Weights of a small GPT-style language model, trained from scratch on English Wikipedia.
Size: 14 layers, width 768, 90.7M parameters.
Architecture: RMSNorm before each block, no biases in attention or MLP, tied embeddings.
Training: a variant of SOAP for these matrices, 981M tokens, 5136 steps.
Each number is 128 + 24 x the weight over its row's rms, rounded and kept within 0 to 255. Layers, rows and columns count from 0. Numbers have three digits each. The size before them is the row's rms in percent of the matrix's.

# layer 8 attention key, 768x768, rms 0.076, rows 343-383, columns 288-383
074:182150169137141092145150121149125168163127149128110122114122108146131174125107124183142105139117101170089151100109134167115110161120142117095121086130152124113111107115141149120153063125146175130128134144089134145168104131116118155109122149115137149125077178115124119105149128130146135148
079:139143138097130121110121157120127151134153124137101133169144141092107112122133055141143142109121078136131124144107094128087177131152150077127161105113107155074153148083135140138170101162135127086110092171085132126090128128076098151169101088116131104094117118151155149106127174116145157097
076:111151096108088157107179076139130117136158094144162152144096096071106130140121178108156114126131080124106163138143114111116129121104182114129093146153114132094110165124125162132118092151106147135100103112122152109130134115129095117145116116154147098143103148090135129130151147174167146132
080:134138133079114183136107101141139105132129153158143129097117146130134160115174168078132133109084119104103165117147148103138130109079170134128093168147135149148158107189137123121130127076128136132108117100124087151088126133120101119133128130075098153115076097153117110176138146103131131142
079:090142112161120167122148127153108123120127098168150150119118133111172111159126085136198126071118137072155115127158090156110128170145113079106114120144130125105124108079101082126089111143132143131122109166135117126113159168141109147147132120122128152103156068117122104164101156120119140157
083:154127125142139166144155146132101142165131145099128121137116130142154112156185093087119140115097130120152137123149149120138117106142143074123103126122143127138124117125117125138100135088168082146114114122159130106130128131128154119130181120114116123094148131141159147127119173117103134126
081:135135160127121139132147126143090123137108160152119138114130132145161094185129121130114089109108119127163119103118091145127106160166118121113118126147133170140120139156110177144135095160138146152121139151118115124128123114130153135158147115121128151162107129161107138135158174128149143100
082:127125116158118185104112111102116171101158151082140106097144134098108117134121137098093129158073153141153124165161124142103119130104146123094126118118087132125099099143167133159153110163150129143150122116151164105113091111097107129153113176176114154116125130092089139140142148117079124142
085:124162172152129164147114138145128118117131151124153162143118122110106150139162112129105148148147138148094149103115142101134108065144121142102107138118104113121153132127143088160131095139109132095128113158066126141112122120116146130104132144149098138089138143122149157129096090088137082099
094:132154124148143109099098117119104136101118121147136100107126124171126140125110115116113139108165150147130142123096178142161104138090142140137099131146147166078142126076117099109142141118145104145127137124191166141170105137139122127156108174119128105149112141103100102117143132121087154124
091:084088128112130126149159114122166122130151121091141105107134149167121148143156118135171126166141084128084104157111144140137116158116156172106137149113141124142115120138161112097142139153106059159140093149145062146113115139150093142091100130102114106109135132086138118149131144146126124090
086:155104131126116134149139113157214162180139117102120153134074092130130129110121158156084091093074161097130129106100091155071132142124135135143113151142143155135126149150156146129169105123146133074143126125111105169114104144128147103200124105143132152101101106157138171089098129117152152133
083:108123131126078077086133106153138161169133151107101090112097119145116117101119164109121155141105094180121135131148126096110130139112114130130110145090080130171146138146143100136154122101064126143120076132096112121077103094156132138131119136121108136116091162131141144160136137126141110137
099:101126099131155099119122095142166128104140108135130142138141121108145144122120129134157184198110070145106140139123150093126182122140123117128130119155143139158104109127102103127120162100111155177131137123124101134123099120169153120105100118134151116116125148114120126129157089170154137184
102:168119131119113110067138153104177115126161117114116115105160140131165123149106153156129126166138140125099148168108097129166132122090162109152185096143134110158138095062159089097154176143151122102130171178165135068092125126170069148104126099144131114090133170105111141155141152105150140108
104:123179103116138098118139108139120109126132106162149117166133150179128145122147124126203158111124112133103085148133134095104147130171131129120100136146116152177129147137066132109111119104159151154117117105148170101099136130136133142088123137138120130148138137129123109138141116114115166113
097:185109115116115173146126098107088077153143120139151138124131113114135152165157131154141120118163151086144140089107158130171114124139173110133117140159127145161154134154143093119113151115122133066143132142133112157142167133143116127160151111089120160135133149123119171122142087082157152106
104:135118127136104111067136091117130146162134105141140113127177063103090123157101135119127135147114111117130130170082129077127138142128096190123172161153114087151129145119169112142125145147123134142134118118122097108128119115139132094149139120126142139128181137136102095117132136142150143125
102:145133164067148176153113171126157162126117114126108161133123171142138121158142126146121086138167111106108116120131128143141117101131155083134120105114145136115144095125113097127130134141155152133156135126149134098140122136069124159156118108147080128121123117128109128159094125156102150115
139:163066105119130126103152151133112137162135103106126138121145112112176124161109131119099116117064109085139145174110123108159129102097102112134150124133146127173124098127143106126135155098133136099176133204108152093095146146151085126126170093178143137117138141138126149139129134122078175164
097:150126133119108126132153121123090104152148112134132108118096077141084131144136149138097097121155124108138156121123090124155129155128151104140101175095104121166163183182177131149088121118120105071094096121135145114101141094108116091080148136105117115141167140114124121110111167093148126106
124:157147154103128084119096127154133111100162127122153128125116097111127124155176090113133128123161110136172138125132092134090099131124124180103164090151140154123127159120105108143143166129130151123123093124134102098114086102119133104106139123132134103099083121144146177080131125131137119166
129:103115129130160155144112107101136149139160096113135153138146085105109135143128190145140166142144117156136136143152142169161110166183105120135162142116134158145127140143154141100135146129127186130144104091122116114142093103119126096129102138098196159149109119099140105155157093114093157150
132:133151117102145148113130151096135101097102135182116170110138143115133135160084130133162139116135147130111093115113126182133105124095107109111123135160116133154096120105101135126127174133126108139098117175157141140144133111113136113137106139126105114170144142143124134127111130116134099077
127:132156082097146138140093102123165176130107124144161125101114161134165109145175136113129124194085153130085094111179137150159118139187135125131124126139095158138110110128136114125117094128114123170144129120146164146129083108140102132182119145118127159128100118135103082147124156141105144148
127:119162113106130110119111086133175146116121149127129127100110120125085126161106095144108119132151162177112140078124144173132131130108151091121150128119131130145110129129161113133111164117162121113128156117126100112151131129162120159099128155105108074122185149125102134141123131145162114121
135:130153097137146169138101123140109122135100099144101139148108128119095102139115113142104154130064123113147124109122125108110132124115157102124136150117132114123142127130129117172199169148089134143098101171129117147150096167083117119131103097136151135124140118095169115108137111115086167119
135:105134150085135150120125156120156112127136143121119090140145095125116140110129116097125162127138091149158142141107135125112112116133083120116142155118128165127095101182124127116100120132137139067153134109124154151112139087176129141143147100151161145119113084134094133129136130149149101136
137:144178160126106149159112145089126127117155120092144135136119137152113137140160106102126132095129114101102137126098121169060109142132094119123125122111155110116100130159147082112100117116138152115148140166113130150126104123126145141109140124090135118119129101094134138094110182166131109130
124:127128106124126122121130097122124157132148102138123139156153093093150132139148107173114110139133143143148114140145167098140141132142149139104110127138090130119119130139112114170123174130138162143115154128141109149156112147145071166122103123080154135141106139115155129083084165131155148161
136:131117099123102085142131169154076144160166113167134109123103119158093118078165155148091133163071128124124122083105120191121140132132122145106112119165147117126077151114100145132094155123142168156135147132130103148089107188128132147155128141135117139128113119119131105164136129089117094099
124:142119145120153118083160095153103124145099138139125134119120107119167126134080128120121119150114129143150145159129169076157086141117132116137161159141169127105129156098205133144120141150130065139150088102085132097118159128138115118137149138165078138139148169128171133128128125106139166105
135:094142123135155147145161116132152147128133115102102116102122115128116107158149109137119069114081115117095115122138110096139140157122121144121171125170162173123128143135113140121144122156129137130139137126081139121145122099175164130165150123132147115121076126180121078131156141095095139153
129:148146109159163165134107098123077103160138141130135135117114129182120085155152123134111117122120133118145151136113089104100154140140131116118125147164101125136122119077138118108125157186108086114115141112119152150096167153140106123094138120126098126129166166159175106080116099089104088127
124:192102062180152156124146152134152122091119111102116166126118111134154148149127095164127128132105112161136111160121104132107111149135133125188133116119131122139112136141176119101111135183133070145176146098105133121165128155105133099115118158114125142141153126127140135102144118142137150178
127:117146160143109095113122124156136147129105135148098120181089111147116085146141157091147130124148139112146138100128101111068133128137121121153159144138170112098136140136093144109106149111140092123082106145076084134163181156133155152130144126110146141144129098134171145147166119104130122150
129:131137131128127114099103129160072075104121129096117160160115116097136136137070147119109119132158085123126128129124129194114146101055072173131081134088087135118110153151107145118141132183145130145121103118148124139129121135109134143132108133122124122142107150091092154087129137151082157109
141:121125147096098107105132104125138121106138106162102110145125125146112116153173121079123095129128119110127129093068110139184148111189114141138097145120148136101108096096118142151130135133133144080095133157128102116136111153106136112119150134090102120104074121092134121158111099143148161098
132:099169106162121098143128149147151123139118129169118106129155100148080116115119106106110137108072146127103113162131152091155159149150127175106138138137129173122099136125149166106111120125112149158144143110160136107110104133128151090129085126138153102127114156137157135101161161104085142178
137:099096160150119127158110095101190133094161143155127112094137108132134154093071179135161124110190134153133093128121121121130149140149143157158136147101131081132178163103145123141130099110132134120144127121134142098105134113121090105117089125134167134112135129110110113133149125128128113097
129:147150118125123146123123104120041158154110156157092125118122137112162183111099152145148132127156141158122054137152115154130121111105147162125177125147132122167142132148098112132158171109098108154152154121147130131182107098162179123149148102141165112125137152152146171113161134164148146140
# layer 8 attention query, 768x768, rms 0.0766, rows 344-383, columns 288-383
082:155148124111124128147135128124126136105124097112148169158150110107136120125163130177147103138171082127168124147171102137097089130129102115098149110128094149100130184112108133138071062125121140131157122164134147109090129122105085151103115121113099100128165103133093088146094167141094117151
076:110127110130131113127156121123121130108134132170114093096110129090122105110150129131087122124177165101064138138146095120164164118150148135109184093077107063144137158154093117154137118173145114133139166110170144115106094151130131119123117142138138110130149110124154133108098153134144076089
080:132117178136140119118130126135101067153158136118112143108090115102136111123081065156130099128129122128099125127104133113156116148101146091123110087110127087106113074145140130105114139115150120151135124096080115171147091174153117149118145125149090165147063193146121125124128134108115089124
083:139131138102122121151130108135131176068097140076163167110114121164117134154121162140132115129117128109127126109120130191093088136142162141114113075150123144111144164138159115115105124121131126111123122108165120105063137117109133109114099075133104139143132133093116161126169129141115110100
080:151144125147152136075086166104140166084088174113110140092109147102135164131106128139153110137122087132098121066100113124134104176107149114126173086170135122112089135122160111157126141120130128116136135143116101140084101082101144129110097174136122113205074141105134143146134124103108156124
085:096163070120139129192179151106097115105114125138135143178130165087123115116116122112124151164189109116178125134143127099088140115084134111132167118136111154111153158153121090121111090095153116114159150132204162100102137113134093175117153142093158099120151120148121095141099126131087147147
078:152162190115088128130133111120144113116137115137071085118142125111151108127163138131145128121137147153106142174141136096115080131153118115101127129126113129165147141096110128170154152160100117127080128148087122140161118099163107101131096118161142072125101078134170124133126159076200113117
091:109082132143148119099154169118134125160131185164111133088101087128114110138161100141151114135126092171085127122072095106129119132083131130144147133119147091126076118124126114108153163118114157135126114136069117144130128145153096107110108135125137115150129144096146152140113141140114135109
093:121110114124106151134124141147097137136126126142148130137107104150144150113099117168153098133115103116101127146132143110155184117121087136074113165102137132176126173168155157141133160145099134113153139141113120104162126150115135083137112147115102140134093140147130145126133106134140129146
091:154079154134087176137121148158160091127142141136148099131173115123142130138127174105150116119130160113152120148121112099120086110164106098089077104147133113109200141143123152086139103133097146111105107147130121105121123078110180100135126127157142148105122176185148101175140108172138168183
094:170118129137115109144110109124102105146122142128143096117114104135116135125142110117130117145119115110109133139126137109125110117151103108081103124116141104136129097106104148123121116151118129144098145154099128117116109106097115120115112161124140108126077121147155086196090137148156131141
095:129151123178122138103167119109117125181120140160109138106159118153123133174134123104121132131106136161078170137158146073146120128085141119095147128129148082090088067108137140106132164111105143091124098134104087123125185170150136100086153157137140140162130130124166097138119142138084106099
093:132122132097120136103115159096130117144142126181128105167148163130136134141135135101114119169136122109118143152136158107126147132143056140143116132107120143146132152131143150139138157108100129148151142122139144133101169117135099085118130147110103151098108113169094125139121112135127134138
104:141095121131126140088112146186145121145165117118107109118138159144125110148125107160171135099118156136138094156120171126161144136159148113118070145155125145115134118113118113114144123167116127131122097092132137108150116125115122121130125076119097135100116103132161120132149095144146114139
114:120120150122120132085149153138156194106140118126129142134172156103135084112107085114145148140139159140106114104099130166140163152129091142200148128131119124123146167164136121149146111139113111124124105093089131113109098122131148161206147110147169127123132126165084142091161140131137143130
114:093135072133115142161114116126107157102159116127147098101084124132132137131117103128140114137104143104154132133155083123119116159161137138099112120101127134118174147121119145132118133160151136133141162158114122132058077103061113117113121144120133100068082102110137146134092117136141125136
116:131110134100144113139129146109150113135119145136141115155123114096167123085126120169113148141112148168116158156089116140122143121097155133149159131113096147130109129144111087139112164096176134148132147137135131142133164106160107111149122146152087120129143138131142183119130128134116102169
114:136111118082147137148102129162106108094117141121152128171106163132114129100134106119118115097141136116139068069119099141119119121149141139176114154099096121130161156144147138136117105121169118141094126060099136130125127115111089116132082116114139126126120145097130130159134076123148183149
099:134139109122107125118163121112123142104150139090123128107122071109139136132121115107137090132167062158076128117129130134102137097149136118152121154169141085137124115144152123137145120169119113083140108155144160106109135086163153119124139158114191162187163159138132097158106175161146141137
132:129183138133150118083143144093108088102095119157140129123167086102105119132160172120139146135118116154108112120143099110071113174117155138170130173103126120139132172124142167131159156139116100150142130138093141139113134140130153124127143174124128100177131138124171107155116119141119144090
130:100114109124099143133115147109139090125163121065160184145107096091127136168154151173130090111143135163188155126106113137161119156166122145163116090133112127126173135100129119088144112120125117106121135134144102137109113134116100091158117133148153108153112152129178108102114118126149105143
132:132108066139123138109174125143131116174190104171166109146155163114122172166108135139102115136134085156139121158184092157130129129161109117123117118097119124159111166133115127136144103103129133112129158105132144138134121137093148129124116190127151155150135136128116104152143104153105119159
133:129154082158164145113105114141134117116124114121111129122159153085157127125122121132123177116127122150112148093112100128102141109185101161099108131124087145138105143152115107129071125128124159141100120140139123144135143112123143116129112187154117135148142144105117162163125102154123102178
138:132137117193099146174157073143131148181096120109133133121128157119105108153161153127144121171158102109143137159104129106126130153157138099117183126116137122088143177135113119111120123132061182121186158169107120115097118137116128130134128152169143127101156101139105128114119098091091124085
139:105139110129167122121109133157120082071106119167185126138122134102128136119147107129121155129100105169132142111144094140135130165142122095111130121148152117101105109103121129104162130118141143147077108139088103084137085122098133154154109146112129109132119115112115115123127132142159127136
136:094143119135132093113094163158128120105102109149117167149157150155134148127079139125164139084152151113153161167142120100101092055136106113154118159082175111138126108144106139150129139158125094114128144141140148166143087158123129143143142112165121125137145107121158139152132128099135109147
144:158098123129149111121163123133119124137110140118073104118101107109104133168151085098153139134133098136176138120161100139136127152142152177135134105112108107123095119178122084103155095120131188168120078071100094143146147116106092134111107115114130170124201120114118109119160125109173123129
142:103181162133109120115116129157125119098127071091109178141164102111153154102131110119128149116171109118121128104089184090145102127112101086115156113115108119127138116095127097117150131065103097156106170126119121140110132129123141076159097099114124180122117130105101111132142143185100092111
136:129101107149128135100119123142110157118159111097138168126117145118128131098149127143104121124103129128114138187104097104182151144096085125107159164105122114124128127146131103092107135144126128142139150117141096134130134165128139133156102067126094112136127080103150115071117176103116126089
138:122108120105136141139163128136139088131162095146103137136133137175116148123112172139127126108112125121118135120117102058144173104131156144100103117112134125131113165120129132120154089130143156089124093114117137098102103161107152120044113143112100120107140128083086163136134156134130079142
137:136136155070096164130135088109149168136117137143126153105133125133096109151120133130155149131125140102151112132123136103139124115126150145175135125165164107132096085135093177147117168165129086105155150112069133141123147098136138101139127129164118114173099150136122145152136131117165114128
144:101137148110138179117104114085157117150075147117149108095186156126103111150086130146155077109098133115092130111140161126107103156111112128175109130186084106123153128183121116116149082160143149130106118165148120117125123107126099141133135131159131150125119143136090115171134125107157111145
144:125106151147122138136155125153143150135107150128143126126106107130152077144115108136127150142139135137114159070148136139110125121133108132113162093144093130150102141126112147148102132135093127137121161111122121090121142067139105084131151147169161144145126157080131128118140109121078086143
135:112119109144102109118091102113140116109121181107163142129148114141154094110151135132117135087107107129168110132173117088117143111111155163156161123127092134123132171125150136110111173132144127123142172127102125124142097108174150094109095151110141148140091108130170107111101085095094104159
138:134101139136110132140171150152127134146127091123121128152063115141128113108131157108140125140123155136115088146129118153134151139116104166165152125093153134136112129155133120164160064139131116116121111090130141162185128172118120123070151087121162105152155168149150117122161140117159100084
142:144146123114128115073151114121136080091127124115181134148118139133114161147103109111169137096132112138143095140137180108127114131093127181135180157132125144102178155161154178107143133148153113162136159133139158103120087170122125116122134161125095118120134114088119131120094145164137152114
150:096135127170110128111126152130130157073155150167120117129100172104122120191115086144104136127161098110146097070064101139129160140144152162139144159082156147120140157094135082107121136092151112174146141143116079102147127142136139134081128119116123085150082133150131120109127147159152117140
147:152128148128122111102078119106089110106179127108130117113103130149114107083144138078129110160126112126109151118132184127097151158138107159139094148149146105128121142116168107134122121180175140088139154152118166121104116151170174072121155138138159140103080128167125142136153135138108131135
146:109144130122130124160128162109149156138172112096142161125092113117116133138085179138180114120080152139151097126144179136113114102151114105165137183137121117156204109125123110123092095098108114130127130152141146092125135158153114149109132117143126145092172171087112139143121124161131157147
139:103135146148148126146110150184113121090140167168140106117111099111162147152131105131074117145137079108133139126155100103134138105116170143121127146133169101106107137158127104116129117104091155118155139141171145098141160113118164104142162103127122112150129116142140127116108125178130144069
# layer 8 attention value, 768x768, rms 0.103, rows 320-351, columns 288-383
121:147124138139104088112107138162106126140143163101134148077134097182102111130152129129142133149163097136111095121138164110138140116112156146143096154128142148110128112141131162113114168141143119037114085170124127146155133106117141118116134109141151149136144174148133145156119135158138140164
124:141149102122118092141180128148151098104174105091136155151121104125137086124111129131127085154122134120137101140143126117147115159125136134142152096161121107138145111154107109147160144089137095126144147121107145100135135130120151122135119123111092096132099146135171110129125109110131183151
123:154086040153130159160164098060113121165149132108136121139113080075146128134106123144097149159143129136116144112142073155112131085123110103083130121114101142143136130106123112118139112090104100148129131127121136105123145139131127138130137118105115137107113135146138144117138108134143151132
123:126090136134097117136082150171130141147112098131139116148112122100106137091127100111126086115100173086157159156139138169125132090153107113119129106138162127149129178090157155209109141115170113117107172103126152133091121160105144094165110122122134111143084112161135124114137114134162152134
117:170128106097150127127109112133139170111140110115125125103133110099127149139150119133097118113132105181123148123102154148086085146143107150097152153155124160149134151126153177151172144126137119116136162111162120119107136119128115169072162138172131113187132118127132103115127157178143115154
120:100134141100103138155206107112164125104140094169119124106120118139116098122143145085139125111158165098099169164115150129096117121136113147166139124132146128112084127149110142107099091164143122160093084127136160138137140091156118095090157154150098096087137115176104102132169136197092116167
120:111099107109167151083138141082122091133125165119116124129085089081120129165155128129160137083146175117112140144110082137069133111123141141118142125082170132135071099157120063122103075133128145092112134095110112129157158134130110132117100148156134109136121123106160164157137130143165169084
120:124117152117120136157143099081070074100140095120150161140105167104175170125068132077149111154121058117104134140161117106153156159120100136133129139115145112139132106099121134137115163101093113123199136081119155135109151085141089098158108106087131137125126095148199121150158115119119067158
120:083116141149137133140164133143150105137118137156124192137113171112116090106165148132128108125175060157086127076133137100130144125087106067087154139125104126139124136116088148113152127119145126134160127150103131138156112140114093105127137119118157099124154144122087154119145164145161176147
122:078136160138137152157151099149132162135117119190130132126119147121150103111135074094148145171135116130094162149132176102101085125098109137103096151115086117071147112137135082142133148137134173127133120102112193145133118150081134129123151119142134120132154124123122128109132105089139096147
119:128124120093092161140115125155109129150110139131110141126141158103111095120129111116102061116122096116138132156075108153116172151127107116133106126138131155110118111127152082107188130105154098122145125145123145185103180112136116109136129127116098152139142103181123119149190095090143154136
121:117102132126118130099101095120120109088094159116147117112107105125164163112131153140147117098171161124133080122102128133142144090131148107144144142143129135089111130133124137174120131130115126130132114094166163110152098152073136158124163116115166154119141114149179131145158134114106092134
120:105170126178139133100147122117107093123128140152111141143121123085105119081112093107117113132172103184104106127170130166120109122106123106138136151164115135108149135152079117092133143105124121110123108102164086159122123148093137150146110120131111112168143100153138157097143141158111156121
123:137122114139137142142152146122102135107118118132160100166111145154142146118091107104118093153075119138108120118075157116118113095124089123134126127117102130099146130124162140085147137124112121153112073090152173076110083092073149136115138137101109147115135124114136126117165140109167118112
118:120123106105110168135154079139126158182105117113136115093102106128126110119094104128113116113111142131138144150162098146148133129145144139109144113129140129151104133157161102155166155139133146137106140135142156155129092157138106183140142084109129117120109118138126119135149182106138177130
119:093116159105143102120141126159151147094127144125118130145110135192090148110126129128098084138151142115119143095174137097146135140095104092111133137151153131164150149128105099129127129109129079141142121149097130126134118112154097031137092112149139082167116088092104140130110096158128124119
120:116144143128109148132143137151133132112108133150153122127161142120129077105137127121161094180148128158147152139168139110132104143118170161115060136103110133134172154096108146196152117113094126141119176129084144119182130118116123138106126168124139131103153123075156134111112140152059134072
118:084146081150162148154127083105088156143115147144117151127141096118097089104138126129154153169152115159125092171112146147137157151136117137082173114130109118080151113097092127103153152126134151144181185142117120157105088096076117091142130049088104143127093151168120128120155137092122150157
122:144138122175187119150138144112121112062105114084130146135144148107105110150184165167124115146095118118123161105119160149078151105110145108128092142118093153089143136149096119159155120132123160123058111103126148145126122148151124162142135111094112145126112080126183119109170102147130149130
123:125123141166085118176127091120135094138133137110135131080128127112104162127126155134143144126113127087096112093131095091124169112118128121135123147133121170150111076092137091155146178136097134125084122163087140140149119117055153113159097050153145184104107132105115117105149133091131120121
123:120114130115150162138087121103089131101147140123133057169130096203124115137149142117109107229148137125119144141109166125146133157104087121124094120114126119120125118163128158122098151104125136127144136112143102079132148150101120113087154109126149114167167153137094152123152101133153155123
118:120143099142105092173123122169097146141122097111115150126155163159120113131136161068137106159146133122109135141133136132115106175118111133131126125115143152155104110101148147147146112120158118103098192129069162159174174132190115146093124132114121109139123167130151098097141126160136119094
120:146116158115111128101143113115103066132121118139111143149144126133106152121097145167151112151105155143127113135122104149146187103102149197079140132085077144118113128141132147132133137113118098104089124124097135164110111119067149115101153154121116076138163129146117144120107150135140136103
120:151116114109079114153157138127166163106171136144129140160061120158110143146130110086100132118127104133102052094135126125128149119106126127114102094128103134123122161127133149118119173119164094130092127128132136116139153173124155160109130145136152139114134123137154130119128162114157112117
120:138149094141106113131144116118142111152144118150097114106090115104101140100119105136132139136135141127147092138123130129107134128132123123109101102107141094110124141118137136164105128129082113084146095143083139099117114135091112123137171116128110108099131157111140141132098116143113090122
125:123150164136158076177146083127132165099132108144110135137133089126138135121116138136120130115077130127131155116114151109118143104102141150116095112130150168149138137132142163111128162149139125116121149160121121134114115116082147136123103101156105121126123120155151110135142130110137202159
119:163098168132172099112137139101130117133102098118178169134157108123103109148099125135135100132145123130110119175185131130126135138147163146161142121106137135148135096149095140126165147117150074113136133131133126155105141142090124107095083119135140122128168132149167130146128125107145125120
119:068140142106128123158189126112113123139088123116127140127145155112109193103169129118146181132142117099156112121141122110138124106139132140149111138079151097146165122118180103171109149134112136122088148097132112157087134163143131159148157139107133118123095148117124139150127123146050113130
118:149130130134142107116154131168078136152133144179146104110106151101105102129142132116108100121161145132094077136148096114144148144142142102165134150115112134114138111146130132092113170143113130153129167176117122097134078102105134202142152063132122150136138136128130129127129106123114085108
120:115145134103144180150132131169110127099163130147125109095148116124102113129155082136153119119138159090162102112104125110118146128103125130154081119124163206182121126105141127106138126086199169073100137136137118069133034126160158161104148150112108119111126122130145143139148136193145111110
119:073106128101123134116089119133124128121109117127107074138137088128109121127130105157152091103121105146116188124127106114133112124150129147120121111109147140128153131123119151153149134122127134116126108131130120105151169081089083170121152087086136137112129159132111121139111135125170151135
121:150130145116086123128104139114134148126102098134126185126086106131127162124124119143120125120069149155138111110132142097168084135135129111160069159123135122114135095130161117109124139114154115113119110106158124149122128118101101105128149142130108141177171147139116095152141099168175148137
# layer 8 attention output (transposed), 768x768, rms 0.0945, rows 320-351, columns 288-383
120:155105097123124179138155169123123146093133130099136165126103126116111149111114112157134126083110096154143129108114139127123135116087127106096151118101116115095125102164129144118150117115138153124138156137119173197148126117148114104099100141110151131109127164157070086157128133084128124091
124:142102113120167110097124125144121149146101112139110133101103130084120143123150114091128147090172128109141076135129126128174140159131134111102104124191159140102152132098120113145142092131101117168135115133125174119159152123135119163124149144100082141116124104141115105148166114128097104116
122:129121067094130113105134109130139130120158166113110108119177144159146155095136134084101104130137096131126136168116151139126114133158159163128156137144134123120124161119102105098165126146133137133150136118125113147147159158088116140136118129144108132128118117179188100129172102107134134182
121:086102125052123122160175149118083115142123163101115157103121104067111150154136096101121126093105141095158127091110143137137145131183134151145154112153105128117136150154176132107114108142132179113142128154138129146142109156163168105174147121137156123142135115093138083131130158117164125159
115:097173142112148128091114162088166154132153144109153135127101129087137128105145157157104124140135153118121142109076159143167128140144154138164122117097117124122148114118150172137132130150126154130120093122110087144093173157131095148162145124122123147075139132098158157122155068089099126142
118:169132100158098113143109175117097080162123115140124119088114139160089109119129133128146077122165149128055125105124146130132142145169155110153093127129111081114135155117110121121163133103120170144119148131087152130105110115098139157144112134149145123123100142151171082157143081133084153081
118:146102131138120139126125143127130129119108123134142131107102128164156169152071087120121131161107168088097118146084131132122189117134158137075089116111128133118151150148092119118136108085114170116132084140115098110119097189154098112132146127074123117098104105117148113089129108141158109134
117:131168159154102139138145167122082110146135166116134122106122151108146106100146114144140125171137104140105160080134107134143128154120114113160172138108137124165145121118142134103120118134127142123130153144134180138137102050136141112157158147182148139157109131118138151160167131121095112135
120:139120132140143104111121069159112124117075159080112143098112123162116115096141118155129149098108112121114144137153119137110172107142113142117115129135107162119153142085165163109137086124138161106122167160181180117164147105127153139155097112123117117125108139145113109153148092146113140110
123:171152052126156103113173148100104090095115176051161150092122113155126144124159120127096121167118102147125124124118169143130098179164131105158112145133164160138155137110119125098107176165123139152104156153134157078121175106106121125142115192124112141168130123141124125127087179149085124119
120:160129103115149081104127155110107119174096127071115160155131167137132157102128122099130185139099156096127135124128106133113123135125143121098093145148138133159121133115123128155118162129116119110173142120139099080132104155170150084128152097140153145146139126131151092117144077160106145094
121:121117134156145083124133130117136159161166120129145113124087115112164136115140097172124073159119144113140178134143117102108124116156119169150168101155101165055110120126150152110124153127127144101101143114145160147150121126118130101104132138103144106152089067093156138140126114116114139124
121:071139113137135132107145120118134158136135153103096153126128152111144170104096088162100124149141139150177108167119085127104150122138087121141112153155129084137146150129091150110132129113105155122080108170146134148111140092124122113149166125131161134136114136074150144121095079150141136120
125:082089151126104127137131094117129114141185153172123117152136091168123170119143126093095119143136091119151130100121124143151153092111123112107130116103088095145121127187150108141086153126115109199102123061140122074118142124079167128125148136126124140140082084134139108126095100121119133118
116:138151141142130167110125141074107148110086151123136108118139081137159157146164119122145078149121097126092108121146168108119187145087110159144097148139134122145121094169113164087144134138066137132129148111129110090079111109132094120146125160111137108148133101093131137111191117102140110127
118:141119115137116129131109164119146093156117093154140100133150127144113104134137111167146146115145138104122122119113113117120132120094117135122162129107150097118151137142106153129090102137154125121169162124074140142167147127133134137103115150118132137129080164136146109125155094154155107121
120:121135136147089110128141114126113134103134122132124100132153157132146113135140166147159126174133122147128166121077077090136085119139160120123149135111140165136115148132088096164163108085115105147164150140123133172115138142079121160157122096139159112093142156143161106141145112115133131098
119:152130153133135098123107125135169117142135089190141120139128131141125110153124144156127135102123083153127090139124109127097136125148140131145101129114119098108101102173135110170172127156132117091103138108149077116121151120119141134088109098161150152113177173106111102144132082156132157061
120:085179126146144094112138122132141151104072117106105112163103115141121084129145135143137136183135092145121116129128106128133101135132117160151098154157163161051122123122150125125110102095094156130111134137114146122102146196098123124179135126127126106084131124135089111119147151151142155113
121:161166118133078121120092144129142146124102142138129140108089121117142150153138147101125118119137087151101159155159116126189156160123093112113133155102101145127133120172131140148114152155104139178185071127139135091083146097135140155137121125130139158140190174103154114131112131106147152132
120:141134181143154149166116141122121151077145174173134133166120129100140139131161121105172109141147188077159148094137142143149121137108084115109164099111177097141133117093112168101127080102154101132169125083125157105140125128123067119125132114130122133080131187188125147123129132148100082165
120:117113179169145127120139147153110086112162121092103120125100148114177125156108071113137180126120107091151112161128178144108142125138094100149136122104145109127104138141116111135090133123131168131142159133112125116130112173164061114129129135126111130133136135131179163142130111138141154083
120:127107053113099106137150115119102149106157149142086105123148127123145109148130104099140130123110138125160173132124139152087139185117180106145144122087119143147127157119143121140123177114150103112131149164140144138148098170117113108124171128148143110082088126111136182121138109113131140177
117:139111112143135198130160114128138142121127149153126112128142122136120141141125158141123163126103079076167113152114154147151113130081159100158135132143101096127147142156116122123106148115138107116113134132168118070140115123111128142147132104120138079144089148115140105123137146139128113168
117:142166138141099145123162115134131071094140164154125072111168124148111113159134096168138135123169163143086091139180157147144078164099151131134155136114167121108134101156101092143103129156127158142083125145134191137108147104160122121138104126105111132098079141125160093096139106109119096172
124:131115141126139128165158109143120108132190115112127145133121100088133134124120139099117102121145130114125131139131127125158126149159078098129161122143172124084163137084148147132109085121147155076136117145086133133124113078145128144158118136071129133110132107193119093155121129129128160117
119:141106087128136124129121103139098140104172137115113149180098118129120145099123114148136140148107148138075126088140161142113105115125116080115111135162116128097121133129133103087102138138122088132150154155136114117136137126143117113157159143148129117114157121120165124171101114127132137144
117:099153122139142072173115124130113080124135138149153102150132160094127108119156086152115140113084118113137133150093156119069152124143114132145111113135101122078120149101108114088152142134124085154107123135095104113144104114133115121119095115153118121091108064180136134120123131079115171149
118:156099164137158067140117130118141113117155139134125158119131135162084088106106155112090123105141126119111164131146161111133140125141125115151123116123134169140110105108159129111138148109129163100148120142106108122142111106136128112109149100155150117139120160075145129127079176112142126125
119:108091133099165107100108104141116113140116107112130173091131113119138134104118138110155142206123128135099127090128171113155085146143120083089165140136120082168103127121163078159143158135145148148095148129136166084159146135120153131071136130115169114139107107130149141151145115112108141138
118:170118111152127108148087093128127133118134123140128128112103170119123119117097129108150137151131122134105138131132094126101159172104138114047102110122165124118156116134115159130131136138143132101152131121124141106126095152104170100129194149151126126091160116114162068149082125131145201124
119:114135137142143146148141123124141120121112066148121178101167128095107101160109154150144128087126085156147118125166140093148165120104155107152155117109070158078098150173145149130132109117123174093119148094104133166119111145095203133125120108128129131118156153160192144126127130116126141107